python train.py --n_layer=9 --d_model=64 --n_head=2 --n_kv_head=2 --head_dim=32 --d_mlp=256 --vocab_size=1356 --activation="squared_relu" --norm="layernorm" --norm_place="pre" --norm_eps=1e-05 --positions="learned" --qk_norm=false --attn_scale=0.177 --bias="all" --tie_embeddings=true --parallel_block=false --init="normal" --init_std_qkv=0.0625 --init_std_o=0.0148 --init_std_up=0.0625 --init_std_down=0.0148 --optimizer="soap_variant" --lr=0.00653 --beta1=0.95 --beta2=0.95 --weight_decay=0.063 --lr_head=0.00946 --grad_clip=0.5 --warmup_steps=200 --schedule="wsd" --decay_fraction=0.917 --decay_shape="linear" --final_lr_fraction=0.0 --batch_tokens=32768 --seq_len=1024 --doc_mask=true --train_tokens=113800000 --steps=3473 --dataset="wikipedia_en"
Each number is 128 + 32 x the weight over the matrix's rms, rounded and kept within 0 to 255. Layers, rows and columns count from 0. Numbers have three digits each.

# layer 3 attention output (transposed), 64x64, rms 0.231, rows 22-63, columns 0-63
091105134162092140139133158087091102169125125082122122113168126103140108095109145202113162085141125131089135099145166123117111103123074118149125156156144112153086164149140156144165107114162138
128106120221139134154097174122107150122149127123093113102114116084148129102124115151108127142102160141064128113067206105175128129138155102113115152182131167134109109173128108159117101121093126
099100114150188105113108132149133167119132118153129160121111100123110098104113108079108152110112116166147119137116139122135176106132147158151138124141144111135140148190137107125125086126145073
165099127082140141072134161146115160131113133137168050106161101169101095111131122084198120141143145114168122094121130129119124094173110133099100168127143149112143172179160124128108101123110151
094109069149166122078089131141119120144146119173130116118127139122092091110146149110133132132098120160141130141158105071124130134180067127090106130200175218124180126138146139089138134102133124
123103084094165194099140116123115094126127158129128145082088136176110176147086089144183144142119136155152105102154090118149128113128189091086128112142114141092125139109164149114119139140140134
109150093140173136124112140109155097170139126178100136131106116121120111167162113082144116086148128120133122125119098156118209103123151128119103126143111171088106121156152143125105131114089157
144161114078084162175110153125148088133134117140116143105158146136123126155182138126135131142116127125109197122164109128159128117114117125108106140117182113116122075085083134100108128138112143
112129145156142168101134137138122149133092127144104149132171176112157166108082083086137088187107172131197139120120165131111106121160178100093110118089122175128074087144132099098132136107090125
179197144152126102137155056136142122136096115111161133175090126134155101144074147139113143138133156158118151084122148187119139108073147122162162118116148057143074127108096099144118151089141092
139132128094137138106119163104137103142106129171144117108085154217094100158160150107112170148103082125170161127179119082129118106111038127101130108162079143116107150127181178151107090146116092
119128149147132133047137122076138091147135127095118144089145108135166118101159134176191152212130126081068117119161099103083111137092138074133093153132141171136112111157157151122078107145110201
166192144122121111025092060196137090148080121135126165143098179137120152131193144121092179082137075173155148096145114121130189110047048205233130086071138060151169106115129132141106160099176101
176105148191181120155144133124118147032101122135141133124089100132150087065030079189045086105155151121187051078130153131151119098128204112138093132186155148167149162196065119113136156102137178
151080098098238124131101091153115094196142166117112150080135195143109123112150087081167107112111149155241165081071109146160144147183177118126080127121111137108128138078103107060181198075128106
159090090159177112146082153113116089169169158088157138129146121138106156133112138108076141131097137189033135136057145117155129143109183051124181126114169098186071118097139169132121135098176095
111181091096107148135109115118141072168074112081134119129072132140161117173154197167152222123147127070096137109147155150132146166087099148168119140025146117111105058031117172122114146166137162
116140105081156111134119113113091074116071145159101125128159209106116109113176157130078093164087158114097113062157181171110055139151250158117154146110150139138158109059121150121135111160171137
139195165098070135168100119116165091118087107155114116157091117169122127199232040075133110134175092059140095197171105195164086077097227044171105121108046150155165124143146124087166061142155140
156151155014138118132089065096175061144089086191124158134104166155162176136169105141161184161154162146092135189086085144144156093074188110072113080124103143144126067103185128092087168070148169
122090160157143164145138166115150194104144168137115143124200097096159106120099156188150120137131167107058097139111105179118102113144198112057107105047209098119072074088111094112125143116129153
151085094052142160177094113128146165152205111132093097196151113130096141085182087198148154171174117123048069255122123190164137130049080149087175070096145154148149084153156094128076172081096031
157077163063113127128204104160113168119122130148197115143069150146143126166073127173143133144135141088201122124095074155102070185108130167154114077127068124144097151103124138127124122124073144
118125169151112153100106092114124074156126139117062145087045178085132137128115116099185114108092106129080133131123091128107085106094136140159134151136181133171174151142114181150115152153153158
158125146106059103099135050113171146132138109132102137101205145149113147101091087197158113167174126155142170172179087135142090070117135130105176114121154112098160128111109122095148167105117143
100128144134183104103066097142161101112069142178069143125103088151120120192130072147152172141169125076100171166158111133132146132129126073091212082133187125123176110089149142099064153146134146
199142076146142114151112129157101113191064141125125126122109062088121113164123073059149130088158153185075083112073147132144218151168110132105135097191140198048126180195084178134120124095118140
110122154151126127135101135176168123153022082142141109157040096179132141123192080154152124083122079108084137111141092125115158183151112129214098076117057141116143060126120246121125122145175141
206195146216130098128158125126191163101101111141110158181121118104131109131137085074024121100116165190122152077123126133116104038069174159106161106105124090142179147132080138126131099180157104
164150181094098149141118106157097044105109148180210137140139164163146133151161125090109104176149132137209119140142085169077140182154142168104078071069102157078145113092102137140088120100069093
133113117132069117192162169113102133105136105137124098129092111137127176197160122069151138132131173107120153178084067052134081069079163091121081211248142083190140122151146168100127072146121139
105158143044128121122181149113145188079141075089124152099101080228111131167167138124191178154132171060152117137138100152145169152184179110074168117036119086079094066047175140138087096170120182
166085071096206053052143182112103145171179137144162076138099133127056060138065127040113122117123209156158152149147066071121130103101104189117128158139214140143212171214130140079122058181191157
129116065115212075095102091142140102138130137138084118188102134180146176191081187063164074129154125126156136124125094145127129122091181047115158150158141171137147169111145144096091129106079101
071137113154130151107161126150113124179106116134149085079088144142110118131253144124133095096111128079060085098119143108136096086116164107111054181162146146106120079171178166084167120129212193
179134076151204098102074132130125120156157113158079143104128126111155075124103124076078129130111197176158133145087145131084108132078202142124140135222118137124130132163157101125122152137089084
190131139089146123115189123140171142069166098106132179096127161158123170159180197140142125160150094109132129083168121140133170124111080138117132106036133103081110133113136075154135125106043119
101110073136167151246144134166054088111115180090153098159073077149178121197123180132145148111140132181002106095082122140127188176134148140131155094126161129050085159166131150143084092130107100
101161094106105063124169154140148100151137127149074157143167103095179133132089097187118107158167128089142129185131144160151191163099086070160090113085104098150150133070117103140120151135133086
122075096108117166079049169109129165105154153141144129089185096137081109078119113085104146127112158188153171118187193056090061151127148153117146156078139130141138148102136084116169151139123153
106117106092230089127153135123133138138113173119149111175079129167122147093184164139097183150159104093211137078094126162112124086164176094138145138091143043159149058084120110077128149114145161
145112137063123129098125119163129113183150133145178078104149183154074137181166150067110140139142131131072171144191068128115130166170067167154114110074167123107089051079135135152140101091166094
# layer 3 attention value, 64x64, rms 0.331, rows 23-63, columns 0-63
134150098079082172136168136166123117125160133113171138150136162187115070150180146096108115118122082096094119149093146142097172160099114142161103094133092139119120179131140171111117123116163118
167109109089117168127104123143148106114130122105145124152185130172134172150199160124107135121107159111135171153110177117118107090095128104129129106111129133106125158114114111106123160141103148
147121190093159148120121108143199109154138126140106183135098141115137102128128137154177141124122143107131217129102131152169120089129107072154118107131141149104113073116113112149100134117104101
118083181173136179111111108173129136141119097131088160167130164143108115120149179086107174137092130178124142130100139129141119136064167145142131101103159067103087085071111131175112199090080140
133161117132135147065147094098098154113143148137119167157104129133123144133114128113137141121088144151070147070124125122117099170139068155132150179133132110110108094072105154140093170125108117
143112111144124154157144124110099107160149129104103115166128140137122142122123152055125136165096152146069145118102136125132098129098144135135132116136120083152116125124121142129112092118100117
159114182175140146128103109093094136154086144124131109182116145098143095109096178141102128106125103152130132128125108154142165122103155124114112109123127130142132097149133142150150131106137095
120115104101134177110155120127159185152121119094123106124111129175105098150125147135155169122119166148073124148127183122120118137128086122154182115160076126108145066109113185101161122191098140
111113087100098081125118144126106085132111154110155081106186078113158141164156111149200099109129105103136130148189099140106122073119148113118124151154159132123145127161169097075134107163135159
153146192148165117195150121148136082171115104131061087137193089120158127111115167134131091061120120098133185053152122108179084128078136119133190117123164084135087109120150098147129105123122128
131145155158143102069169109138102159144123123120176146146156156125112078127099175139180200127195126123147161116117090098102160193106126106118172129094105079119078116128176185108137130105127102
108090166144135088170053150108127128142085138130058089127193026082168173136127160105145084107115191166134070080167087121182117176096137165147117108150108129157151108114102088101150094082169182
157114058110120169106132123152136132084163092117148136151129094145124113169155094140142228186066014159078167185129131132129074159149152097149085080112122136140187166137144139137160210126105139
126094123194149201166155090026114131122155178132102159095118077116114229124198120073142044123121132118105109145119141174064075093149133162145105131184046132149177116102120126139175099165156181
112129101098104161154135100088094129106216201155121171086103156137129222088175141083078153163089177094112118107172152135081125106122111162111086152122076086111067177148108168134096077161126155
120123172153118050128080157112111103189091155151094067158155093135133120097060143164166136097188190152132101076169077160089159233113114162110164125113104095189080122090103079131170056166140087
113137163121119172173172100093100176145140145151134136104056093144095160071170075113127161141143166109130101123155127142118158169107109092156160135083105132154146111117066150182103083123127126
040117128211126065118162119146110174177120118167114086088119200120118088103114136100137097152059132148166050121162149089104083165071097117157191054127170123207093136093172118154094135090116155
085120091200173107093218138054105172131113148179118102108173128119148173099156185084150151214118216125146070129189100072088095081145064165088191113184128124193109099086107135128071151069129130
161156098081120165081147123053088127127124159151205161142070187123123120120095063130061191141205136130151157188131133170100182122180114099115076110090120155165096094112135135093108178077087065
142070093074123114063178199095141170068120178158181108127131211096168126086118145081081116210128168116136122157172123121125163023175139148086083177192212109090133085050113139101047182112149069
140090095154148067102163098037130124128110096147152138091168112129176115119112095184175105179113107126159113137066131104104093109160162120162192101145163131121136082147142110154124153174173121
065139185197123089125134106139170190143165156067099150128125124144146121126152162179135156142154138137118094114120076166168143141087075134141134144053072097119125167139131186114156099090175137
111112108156140184105155135082131138119072147150151112103108171092195133138128138076115142180157137121110111183147128063091118026129090118134104136106102207102219084107176176069058205051131143
145138112148124122123142140122085144147104185137073074165128138097170124093171164090104120166111158128111113061213092043111067153162090189157185176123135132200099148097110144074087137073094109
153146094123055158116103197202177093104142165092060159180144142092111125145197130134147120184108139111081115139090114127135048114137141190120105145187117081096044204130077156199134162174119172
105134155190098069141097112128186117128124144118093050142171086140103127137131156157183108139070165187164091082133074105126102229156118177129168054134151089111055162116151101145131108103118147
075124093087109187156112127180120155113152120112111097115152076118190145157209080106125180157142121136161096130199135085123102099044075095172108142100075164183194171162074108090087182112098230
138106127157108106142140156077157098156074097126116125133168079089111137104109099101123104115138147101121078180103121111118095119178178122202165097149187106182117076135127106192127124199135119
090188139170191108116151097208105147129225065205105169125135180197092103124102121177126095102063097099158111119087124095135126130117089089090126135077171145119115175152164087147097145134120109
202174083152127098097123147088090124156102162192165129120110157107120056107071111143163145048191130117159145146136117113070149159117101099134244098105166170201077085111170072113132123075088043
150148146180146147206151085179088068094202119160091218140166098132121099086202110135090108131091182144148116158108144117137054101115143118120103241114092101041158141136074094135148147142113166
154090088146155130142186119139064176143180127135121159074131151103116144114217166104142079203086189076097118093153121089053051123133131172139142161117114128179140128153120112109119112150099171
133165219170136139137151134184107111125188131159115179167110131177021118116089102174111143089105168120159120114096111192136155194067115111063135116092131077128079154080169130192133122065146118
106118116111167179118141108163099173059143104079108155121146080123092152120238120098111161211083154087114157147165123112069078062113135116140122180172084100115165189134076148105142177157139182
164127134114144105064124149089136166151099120161163114113141096082163109133098125109169128105185133125150120135132124135103152110095167192150151093157155146141161011129169087093124165140112070
196119086029077104101084179194122122148154144123137183143107097123105116107101119159150130176110165079109183060121122134150071156205147175095095132172185061138026170143082145175135110220130113
099106111121134173124151134120094153090136125114161064111111193084172131126120154098119124218113164160110081138155165090122119139141165172143100120170084138169178134130083121056092105139148128
126155177132159158161125066104117111086075170120143179108078128154143160101163112110092164073172109126092186178103162153089155079123170069163136176099132123086165099120132125103163164105099141
128114111136150160139196107039056127137204173181125133108153039174126175128155124117160093119095124172110109090157159114077117148137116117137111139110112132190147103092102091093129094138145133
118115173182125124225116151080123093152115132164084151114154085105144159090086135093097071052148255140178115102119121138150129137120136155128153162133154112052077054106117121175157087141152102
# layer 3 attention query, 64x64, rms 0.234, rows 32-63, columns 0-63
107159130183139141098170116121082172074127142101115153130174125173107148099120146158081140102111130108118181110105168143166144110110109155164088179129119129132073092195091169178106185117114129
131148146112123160187170151159218160097150126084137134167132090118207142167113142132119108104151083138143155163122136095112128186156120185140120104094116129099129079171117114171093102118116111
106158159148088155111128181100092179084168089118137116113107127176134148137164087148127134156117114153118174172126100115135133120132147115110140134142095153142084112145114090110113146161142138
145112124132179112064113115166135119144160163121094130093142167124125118119160048090155092114136131135110096137141146121103119145126132082099097160117115124128146163120095161063187144138132120
136140110101093133117154139133101069146124126129153119159126105144157100083110159127133164121112107137144129100101134135114115130153091155109159117182068135132191121170110117130118083108167157
143111144106114154172104105110122072162097136119130113161129138089041158068120116109131096086141120126100142154115125094120110108089125104152155126142121089223082191161115222096092112074099115
171178147111127135155169127099139136175124117164117150095168178121138131100147192154086094143102112117110143137130098180106120144118160173138148120054151120098181121059142159129174121109123150
058126112105139136130143146082129121128081126151091145126136164216058129150139106108147113157150121098113116085150156137169150148148144152121142163129097110072119109111108108085163154098077154
158131118210099081110122154119103120112112162115064141082131113148067153118137125169142181104183144096125138171101180150194164105144143154178106092102136154132081116110182141106075212174115160
142151100149126096095131165149156091168045133121117125106150117170165101058150173089170176112103174144157206130196185090118120164173121161116157110147143153100151114173114150131142134117138114
100135125109091149121134136116110133046164092093147114131124163169122162132122116156160122099166119090139087132138156100143090180172084147097148167133123121107129097118101107184194136124115159
164123141150147153095083101129068114120114167159102139121126148091074094125098147062055151143102142161095102104098128139172153073115135114173133118140104080101142159161116156069120072102117077
138134146075101105139176179113167114162132106095144148101171171131153142104143147134096122131109110075136162202087143056110155143096132153133097162105075103160146150140118093090151123107155152
100161102151158135137089139118075157101118113114139152112125117152207125140076174110151083106130144164110159135124147051137106134110131167113165150172165124181120099149137131168156147131111126
097098117124151152124096134128091128119186156149091065145162099125074084121117113096096133112153162154111108127146173143128115084151168126133119134131052134080097207162076142149105097169112129
176148140133177176142119124131142133143107131185149100113125143096072141164112075077057085091061098177095116075098075155120115109113129120114156131129185079133170179151106141067132110165065070
061100124105102046069118148077069141162172117157151118158153095098130086126101103146148107111152119073097126167090114084152102129119142117197085135114047180111088119089122124109128099112117112
170096105098118141160125184113161117157106133150107143169106215082160142114119124087098109126113110132134138127163109116065118136157118193077182106091146091158170160105149125179129077086090142
122127176169116096162139139151101133073116126087114116076118135138087156098136152154160193109178117105107103153078123151134150147172104130147086135081119185117115170130130131204136149153153191
118093161155133154110119069113124137167143133078137078106128125152115112153051114172119122115144147181139089133193161132091145104147176097124120159143121185146141149148113135132093135189084133
128131094137117076114114097096127160112162130096121090105094119159116097129169135126098157119153118193070128152121169149167120166133127180141166135140129152136140116096131095155117154144137129
124136157170060132131149193186065139129108150115111164156120145192091168060147121137093097126155176121185113124189183098145131143148070184142105117131133186102166107154169125213185140126135174
117159157133103112130161163144116137094155150067102135127109107157132083115157134145156153182130126077130177118128203093126136156172092160117115092203129133129104089136141136141107125136173105
114092100095183111078093120127189110110104095179111157108170174090075162108076115078109138106102155190104082105100080155119081216139169153117154157074110091118226186095106119120112128109083102
056143200106150126092146143102141131173180111118127168145095132159128115054151117105130115139095123142155094102109076092079135144194078108094165167111134097101098101115153096100208134162188141
169137116097074060104106043134166125165159111131223094137160097120100163138045114182120163151152106125122113162109065100164129094057068088190154162129117096153102222116095089098074094139112110
136118109108129125159159155143080104160175136122108060124105077137141099137088130084091177111106131145167109143104120143135115090118100095148147138190066115088133196166113132140177154156088076
172108154081089100114183089169167162118130145157135147164164111118141136187099210121128137097076177158112149149143117125079137115094104095166134053102132077126119111098131127095101116162101102
149167155102111185111136125098194083135109106153155155118093160104159158125134128131132106164138098204146064117151093129104132093100134080139137130096125097097119157112083125162141092099081142
144122163143121126103100080142111199176087133094114115162048128106170173084080080130180167094122121152098124100162111107140102141110151135121099106147087162128194123103128151077142123094151200
132092118160154094110120102078149145092101120146103093103112106053061130138113118128116157141128132076099052145097155121148137099131161122149075102127086137129133148077155093139069130143101165
071167163152119086135135156143120137065117150105074109130091107125136121096184169166162209123202145122080175103090135049153141076176077158153123117157144150131133078154137160121099135138152124
# layer 3 attention key, 64x64, rms 0.234, rows 32-63, columns 0-63
160161166117108108181147172135100111100158150019066141158092155175193124105160099151162134165190154102168121116159153088109100174138136141103146081138101172159156071113120111145172154128193141
123108103101142178103125145125167125197095063172162179138131123080148135101123132135102077121068115125124086101123109135077142125110107090088157166118158079136139171115110145066165092094099137
101127125104145148126138103145165079143084125128157160177104117125227122102131107123142099139119129132164109127161170110089102197151109151052138111150163080112179088125124123150199124095141100
124111102110115179157151149089171107162085059174128155125130095079116134140078165162081126139082093112114106109136087145109150149137123137129142132097138076119097169168112126123122092099071117
097117121136138171128097131115189146144071074133178139152109142088152158135123094107098088124092116147120116143138120098069131130106129099114115151102197065134101147116125150088173095082101119
177111135141118071108115098134073134084132161146088085092156135127061107177130133155130171147157127116108128109127116183175154080136150126206092131092108179110136121094146095140073172163131119
152091143141135104134107113153110112122143136152111086074144115115012125176133107154130175122135140083120115145152136142186144081105123083212098146127098136170103146126129137116032117181088130
174129168142115129165112145172091135121203177119135075097126077081149141115133151172142140111150120136118109168124087124091129116134117107147089098139133177142124134126152136196104150156169127
112167158123109077152141147148047132068178186029088099146114148218190107108145125117162142139180143130124177112159160068155088150150121155096134078170108177124142044156132092222144162133223119
116091111096130176147144145125187147169113081153176154173110122083177165140112123130090081122115073125130097118114095118088129154106102106061157134107168070135120141141117135099150093078113149
120118124106138187143147162129197133200088093129159186160108116097204143100127121120119094134072102133133121123146107122047137149130108121082128138121146074123137131162120120084179072090125129
140139148168107060140123115129091128075154173101103077098134143185081117148137131148159177136192159123137160132139141132169104102135166137167109109150112205136120114108140117177072201181154140
118083128121151194122084115119191126162116073187178159151121105056133127133142115145117099153080109137129087089164086174124127131115132073119154160130177078122110145118132174111134071119096119
117098114088123183106151130133201130189101075150172165176113130094192127102132106107127103126081116139164112127131122137072141157132104133056152143116153100114125136144146140090185067075105121
143155152176103052138143130134046135064156184066083090110134139173101137136138128129156160138188154142115140123126135096166118111134139136140108081162130191137130090128140114166093202140165129
136103131158119088098108061120079106113148147166129085080165136130031097155128168130148174126180147114116117142125129155183125081139160136225083135114080173124108151098147122151058163161115135
133166143135127098142142107155075133047162192050065094104106149195116138142124133114154129135165170158142150122148160115151146097133142143122131076172140173129120075152155108181130173175190125
132084117121142179125114080118202120180081075209206137120173092074087115135121148148101119123064082140113104132119097160130163103117128078158114172118136084107136190134131153058115088109081118
119185131124110088119141179138068121092165147022087127164080138180217121112138087109132114129165179126127166114144140056143065142143133129091137110170122137147129030164114110152150155127206099
131157148128113074116151160128088171081168167126099117141157143157124124107172136091141171140179155099129174146113127120174121106104096158102112045148115146092109089115159084158140183139176102
118155187148128125128130183166093125104134141084120149182097153180206139106113108119175108138147138111170153152154151040105109132160092147073137096160109141133143069172144134184152144122185132
127130122108153185150147170112186121161111111105154145164118130115232138092124106126118113132082075119134118124140112115064119167115112104046149146136160052153137117165097138099186086084140126
118135111113135185140122149137195111167077100125142172171105121129225165113122121118121074124095091144143113124169101115058138173106093118048167127119145077111160116158096132115194101077124117
170125149175110080141116095130063125113145155141129088096154134139051098167147146155122167119161141113135133129097137148198127055142162123221092126128111171150069154118148142145061147174113150
135089088109138180123121146127200134166065069177160148146121106059153148120119141131100094108059086106141094148112125154102132145100132108089141174112151071126129169146104154089140064084073125
126122164149133085106115107107040133061158177092064102111128138153060110164151128104163146118176173126111153128105148139169120083142163148180110103144088197114115113103167120169092182171151140
120143153193140107097128117133150156086110158125148105100124167150126146131143127139153099120183144168074163107160151088148124144134134138124139089119184157148126090145134117149080155110206153
141131102180155116134087097110085126108151146140106123080142148137052097134142109119142155121178144128145149099113140153201144074149158182142116150140101179126130185102149111154065155135098112
125077130151148113125137087132131149159121100188161116095184124060011107161112160140090148104100154097107132125072123191147139111136136139202106152097116150133125196106123133055080132176069128
093124098081145138144149180099179070124122069153181155131143125108146106120132125109078064139101099125146136156130110118056140128125088113097139145122184066131116131133127111135165110114139083
124151165153106063134114117137046129077177183077103090099135158210106112129146143112152162137175170153137166139126141121193117100124139168167116090150120192131124089144145139179101175183175116
145142103132108131126130170136128123155127112048135168181094130157225149096111102101126086137104114130150135138160138086077077193114106138022172117139166129125147073155115115160193131081193117
# layer 3 MLP up, 256x64, rms 0.232, rows 0-33, columns 0-63
158134132100080172158085089112115133084064095116122162099118184130140158126097165093152109176140087162113119080116101142163141115147162127129146118147079136083118102093143159123130100132104110
084143134114130116153108112100101139156074139159137174155115142143126130160179077114143114159112124097119103113131100135174172116097152163120129117159144089111068089113128137169101185099115091
153089147143128082105092070131169118047099144176180152180091136163147186130134114122147117053100080154096086066097096087148111120105106149123138115166084166158125077081164170097111133079127158
133127162120118132095134153118078200194151156194140156127164089109126150127136110120115081110071095125143147128089115102199103087123122179066101074179138099144153076066094142106099191111131118
157124060153107108075179140181165062051123101169153121141191151145153129090119194185086134140145105190096148112152217082050154117101225127159083128137111048151105045123113173142064116150151118
154076095146179121117143167146056150118220077116116118114111021081208041184050139101134152159161158137100204149115095142123163143134125094091087188172203142131116130160128155132107125137073100
142119126125088123141121066157161116135104096073181122153167120149141126137135158100188172157117109144124170129120115134134107193123143122102157116118100133066130131094096154105076155103137162
194136135083110133111087109165061160154172103175149163154177096086124075149190089217104115107137139120146115160085165114103129160131184109170116111116140136115161045178162174134096069092167103
164130149090076168164140142181073107082149117161125126158150160111162197130139191109135118125113098114097205082149102145119091141120202154077107179103112139153085113079142107098137166111100112
151097095074157103155097090122153114118108178117155147154139126127139137132152149120108139106115132118120159146075176121158172159107134144149174088129138118149150185114140146125107149095130084
080082119139116172136137123138090119141151163107166115122104163119136136123098120151151115110156101180156103093119142195101151215113094162134105145141098145068093175127167154180082126090135060
120140119093129133122194143131129119153108130133137116111152092100119099143160137153131101090156091102112141119148100134126130051134107112120108108158132174138204122136121162098148116149153169
126072148082127176138081128141082121105113135134120146107141192153148127177127143154109146142100106079165139130090116165140178153148133150120076101096132156166158117115141196088091082110139134
145137072097174122108144085158129136085105142167109160139126139130137197141139182124152129122119166133134132125148141132118138116078168133119132110136148135158138096084152175138051093076140098
129166101183124134153116184137139126190104150140070053143089117118120121146120091042110117074135142070121129181098155188149146141104100134109152139180117148136156107048142122109119079146137106
178149136114093116160150116151159138115110106132174153154166139131110092121169114115144176149080074142157170066111145136160094122113141128099109147097085144146107049110119119129122132099152176
095086107167119085160118108161133186114191087077111109109090105138106147144168147106119149102135099159108118129144120136198198150106063141133155111160212130156104135125084159134129092120052196
161109099124109087156165175132095131124167084174164205157126102103051209126140190099112088062196097174111118109106120063158159145146135057092152092159062153154155068118123125103114148134100159
162097126165096122047123080071122139109142094101140094182131123128113175109107138166094164131126094149132148127113176094157067099097133173137188171122159170114143122114101138067172133084111137
145190080156167149114170090067088117139126130138168119124102156086154109140132133055128090039156082124119154142116149128181113136186106159150130136147086126121118162149086107137118110077197102
085158105147055075098135051255127177119054098075184140107123137142089103094142153144150131138107168147119160112082056144143201113141208196126191177147153129153129070194161178122206086181130120
162118121157100162181146071080086094087139120119148147126145148126103166109152148127124024093073120107124163153118165152131120122088126156058130133137074167118088130128145110088116108123163144
058118141159044130127229135142168118052106142142184122155167082147117128152142168101074094140154098141086110110156159106125118116164131123115205131124133180140080111165164099145156139163125142
127159135075135133096101106168107167092145074107140203114116122097158127139150132123097173119131103143120142155104087174123126143145108150159085118126101149100154127093077122132109157077113123
131099121132128127124098139143049067187103107184156161112134127142119166150148133078139172142122089138142077166126158185201123199132131109169089111168199080156125068093134163174109071138182113
116078073164149084109137133141102155151096119093150179146158121164098117135102149119149166100133150225105135131099141138169190112067121086090127101142184088111183093117133167135098129122104146
206101121189105093093175184087174131130096101113181136118109109138139092100132228167135107180131105143087132075161171119158063166140160137133031089128109134084144161163128092135161124133157066
130114163176136132107125096082135158132159081165108101098073140143143146121147117079187101122129115087103164129146108139176120171128082125206106083098124110161155084156147146097126101079077064
125179138141061185151140116125098112101109080108155152148161082156091170040157127143112141151101114136099147130150101142117080121181193148131131171125140177160138133127085128132119134104165183
132156151062087160120108169108083130137088111134113129140136114097056162118101158139102049122141178117130172122159111150203180146100150129113154151182115162094188130114080128113149119150181093
183145141130095079121165168193166125101102144077155156137186105123167079107131176116185142132175089105089131042070165151107087137143139105115144142070135178095139168167095142143051099046059142
127109133113152090109110098104160120158119127139106139130134116134117127116147154097095121146112130147125142107133112132107113146107127170154163151112124140140166129104109116100115141092163149
172173126136113078121142112173108121101148086109142176181106180097089115114140110087064182068131104180078118162048142138116173163141142121116160125144105162095140170150151073113131121081105127
109119162110146171146162131135037176087148110169106110167087127093128126136151096150142038103160146113088102106156099103077165072191058135163168165109105137106109136158123117133133151129156163
# layer 3 MLP down (transposed), 256x64, rms 0.204, rows 0-32, columns 0-63
146142149144106135083120113091106156089077143120136036125096085133173120118107132121133169107134113110117087136142152134167133074112144153128174150172139122169139087143141176092155107140119141
147143165085063107136159155129167105107083133129133126095117133120178116176123091140110139130114141111144125140086096165123128127107177130138161124125130088129128127120134125119046127168193112
098138102124145124100185116089165133154092186146128090118148116153203133137096141098172135112103175152148108117147136167212087156176161140180107153116088115150124141119155124128138087156183076
142138102123079116053114085108177104119151142141134062089102125112172110167110125099188152201127133135116113069107168117135087103143140141112145162127034037119110143115076157098138157145168109
087112101142134014091137159102120146099082090089138063147095185115130119193117146154140089109139125189177100146164129179169176151156162133080211161101095076101132150160224136099125108177137105
102123141098151071057155067106156111116154115092190131154116102129116086231082093079147158124104116131215092184125154157092190126137041123172165088076045155174124137215157109148113113103157104
164138120105115158174115116107184153124129120117147146123158185167139117193165122126198099192122118173139146076087124173113159168114135166170112071074112117129126126104112113155118135123125119
153114149111087082151098152158098199198100138146139081112122060181144153134202148184116075133125135078110122113118140152089108117148165111139168141126101110107155127136136063131115047167164065
108133097153106153153105169117131111138096132154092140083141151096128125114165168145132100070181102082044150110162141154111092147138186148115089135173124092046103112119058106101155172108128130
167111124093128122150096027146093130138109152098132141127101125068110160118104129115126122141143146183039095095144132157080116137141158123166158130110111135141132121123082133125130112109187060
131146118180147114156117106139189115131197156082054113114102097103114156079150170109073104098151123108130091124131109131141100108147128129111059158128149080132107099152144076110122054138113121
134098115117177101080110095136204099109149102115135116102121093144076104128152127139148114095151098105124071104112075114135096154100192108129127157114151162131187122153130174103111160095167115
069152131120139173156155073131110160135154110140100143119113098139108126093129144111071132122148145151096160157151151106104118102155147108111136141098111057127127131074133127180150130153123156
132131116121090065130115108091206175127099157136128084127070125108125127164104209164113104135145184131135076103138103102136126136112120111123090080071103137122087115119123109098144150147161064
095152072137112130109072117123144118137125190114150095156055106170151080143116155154113128174147111165121124178193125131081105164116100130198078137057158129099101120127152112080138123181133115
142200136109081151128121106119199162139123129060152105094108206123145076186126152163159161141131122176110098131099123134144090135089111118171067136109132186183154159106103120128178116141110122
125168047148176176106155093145069144121098080142082073120096169188149131175059075099118092085142123100123093067165133126126179149137159165108138150123178116079086132048109084103158147154094133
112120152115079121064105218105079125216127090105136119163087098106036142132100104115131154134147096103098128154166140166112159131131175092165181083161158105135085077109085115137151083147153135
142078110154087047097069147141141123121173134094123151172160145097176152199104120157126073061113162077171045118129132108108122142150138138165113166133117113098094154103123136140132171106119172
136110100113139111053093127121122091108083160150179162122079138097157097143108090167127113147151104158164114160165125059119094097150100137183213150118101159157076141045139104174144117087128161
071120138107089107059114073146143122122084108133093075148058139058072175130119080156198094071159189101150150122129109126095136111209137137130090121114164031140122084133150142153127108146125076
167158145226122075154115103117169126102134147120180149111110109085150134137172159118152044110101124163112085179132124152074129106105131162140151161153110133082085158164124067176159143182157134
072087102153119071117235129159136024135174172150169130107155119088094120108128138135106082138085085173137143135138150134124123118145172090100121153098099177108133083127129070145169129116152199
113102170175114143155162144085112185106107180120069133178103137122113056121144145127136156109070132088101152123132110145112131070179188138116127153130155057078114100111090164140179126160135099
177133143128109174111131099116108149158059103092103154108116112156131145196145208138115116133112124126166120167166183108129090133190136092145079148182101119164068150120092167183147167181132069
092130111169090138145099132082156150154179153130058182124103148128147092146136132131161175104154142089170123110181174161107197109166128128131092153140153045118181076082141114155104113123108206
161126113181121096102115150097170097092115063128108152118067134165127136109170100069102155106134080178051135069146125144098065159204194134121100155117059075106118166127120110097127165198161118
150149120133091133119136163139136062149150139135185116122107097173175060148106088134125181089150138158165105139158173148141179148149134097101124171104098091118164140056137148111103191168129093
134189137080128167065050112110184129158201091095157143120086139148094102133126084125130116101153115099126085099125090135120140156137152112159139133118100185161140139130099079115133174145153146
053122135159167126082137083117140195116120111132117118183089113126125126123127143117138095133137167109138043154122115118078113093169131039121128147146049134138106096116153112141127129137109078
139101135085139146183123100104104101187148112135120128172104119128074198182146133140166136096024069107135158156149085128172096129063137127134082082233130099166170055081097164096102148222175185
137099108151128122142108142094134125140148131105120071133103097092155119136141101133108091135152169135128131137119089144098137120148086125133130111119132150152133133139133124138139154124133135
098144143159148087150146116158161093152160158147161110152153097103120085167117142150126055109119140136117140076190082169140111157115129118148106095177169080088163100089092129132143178175145106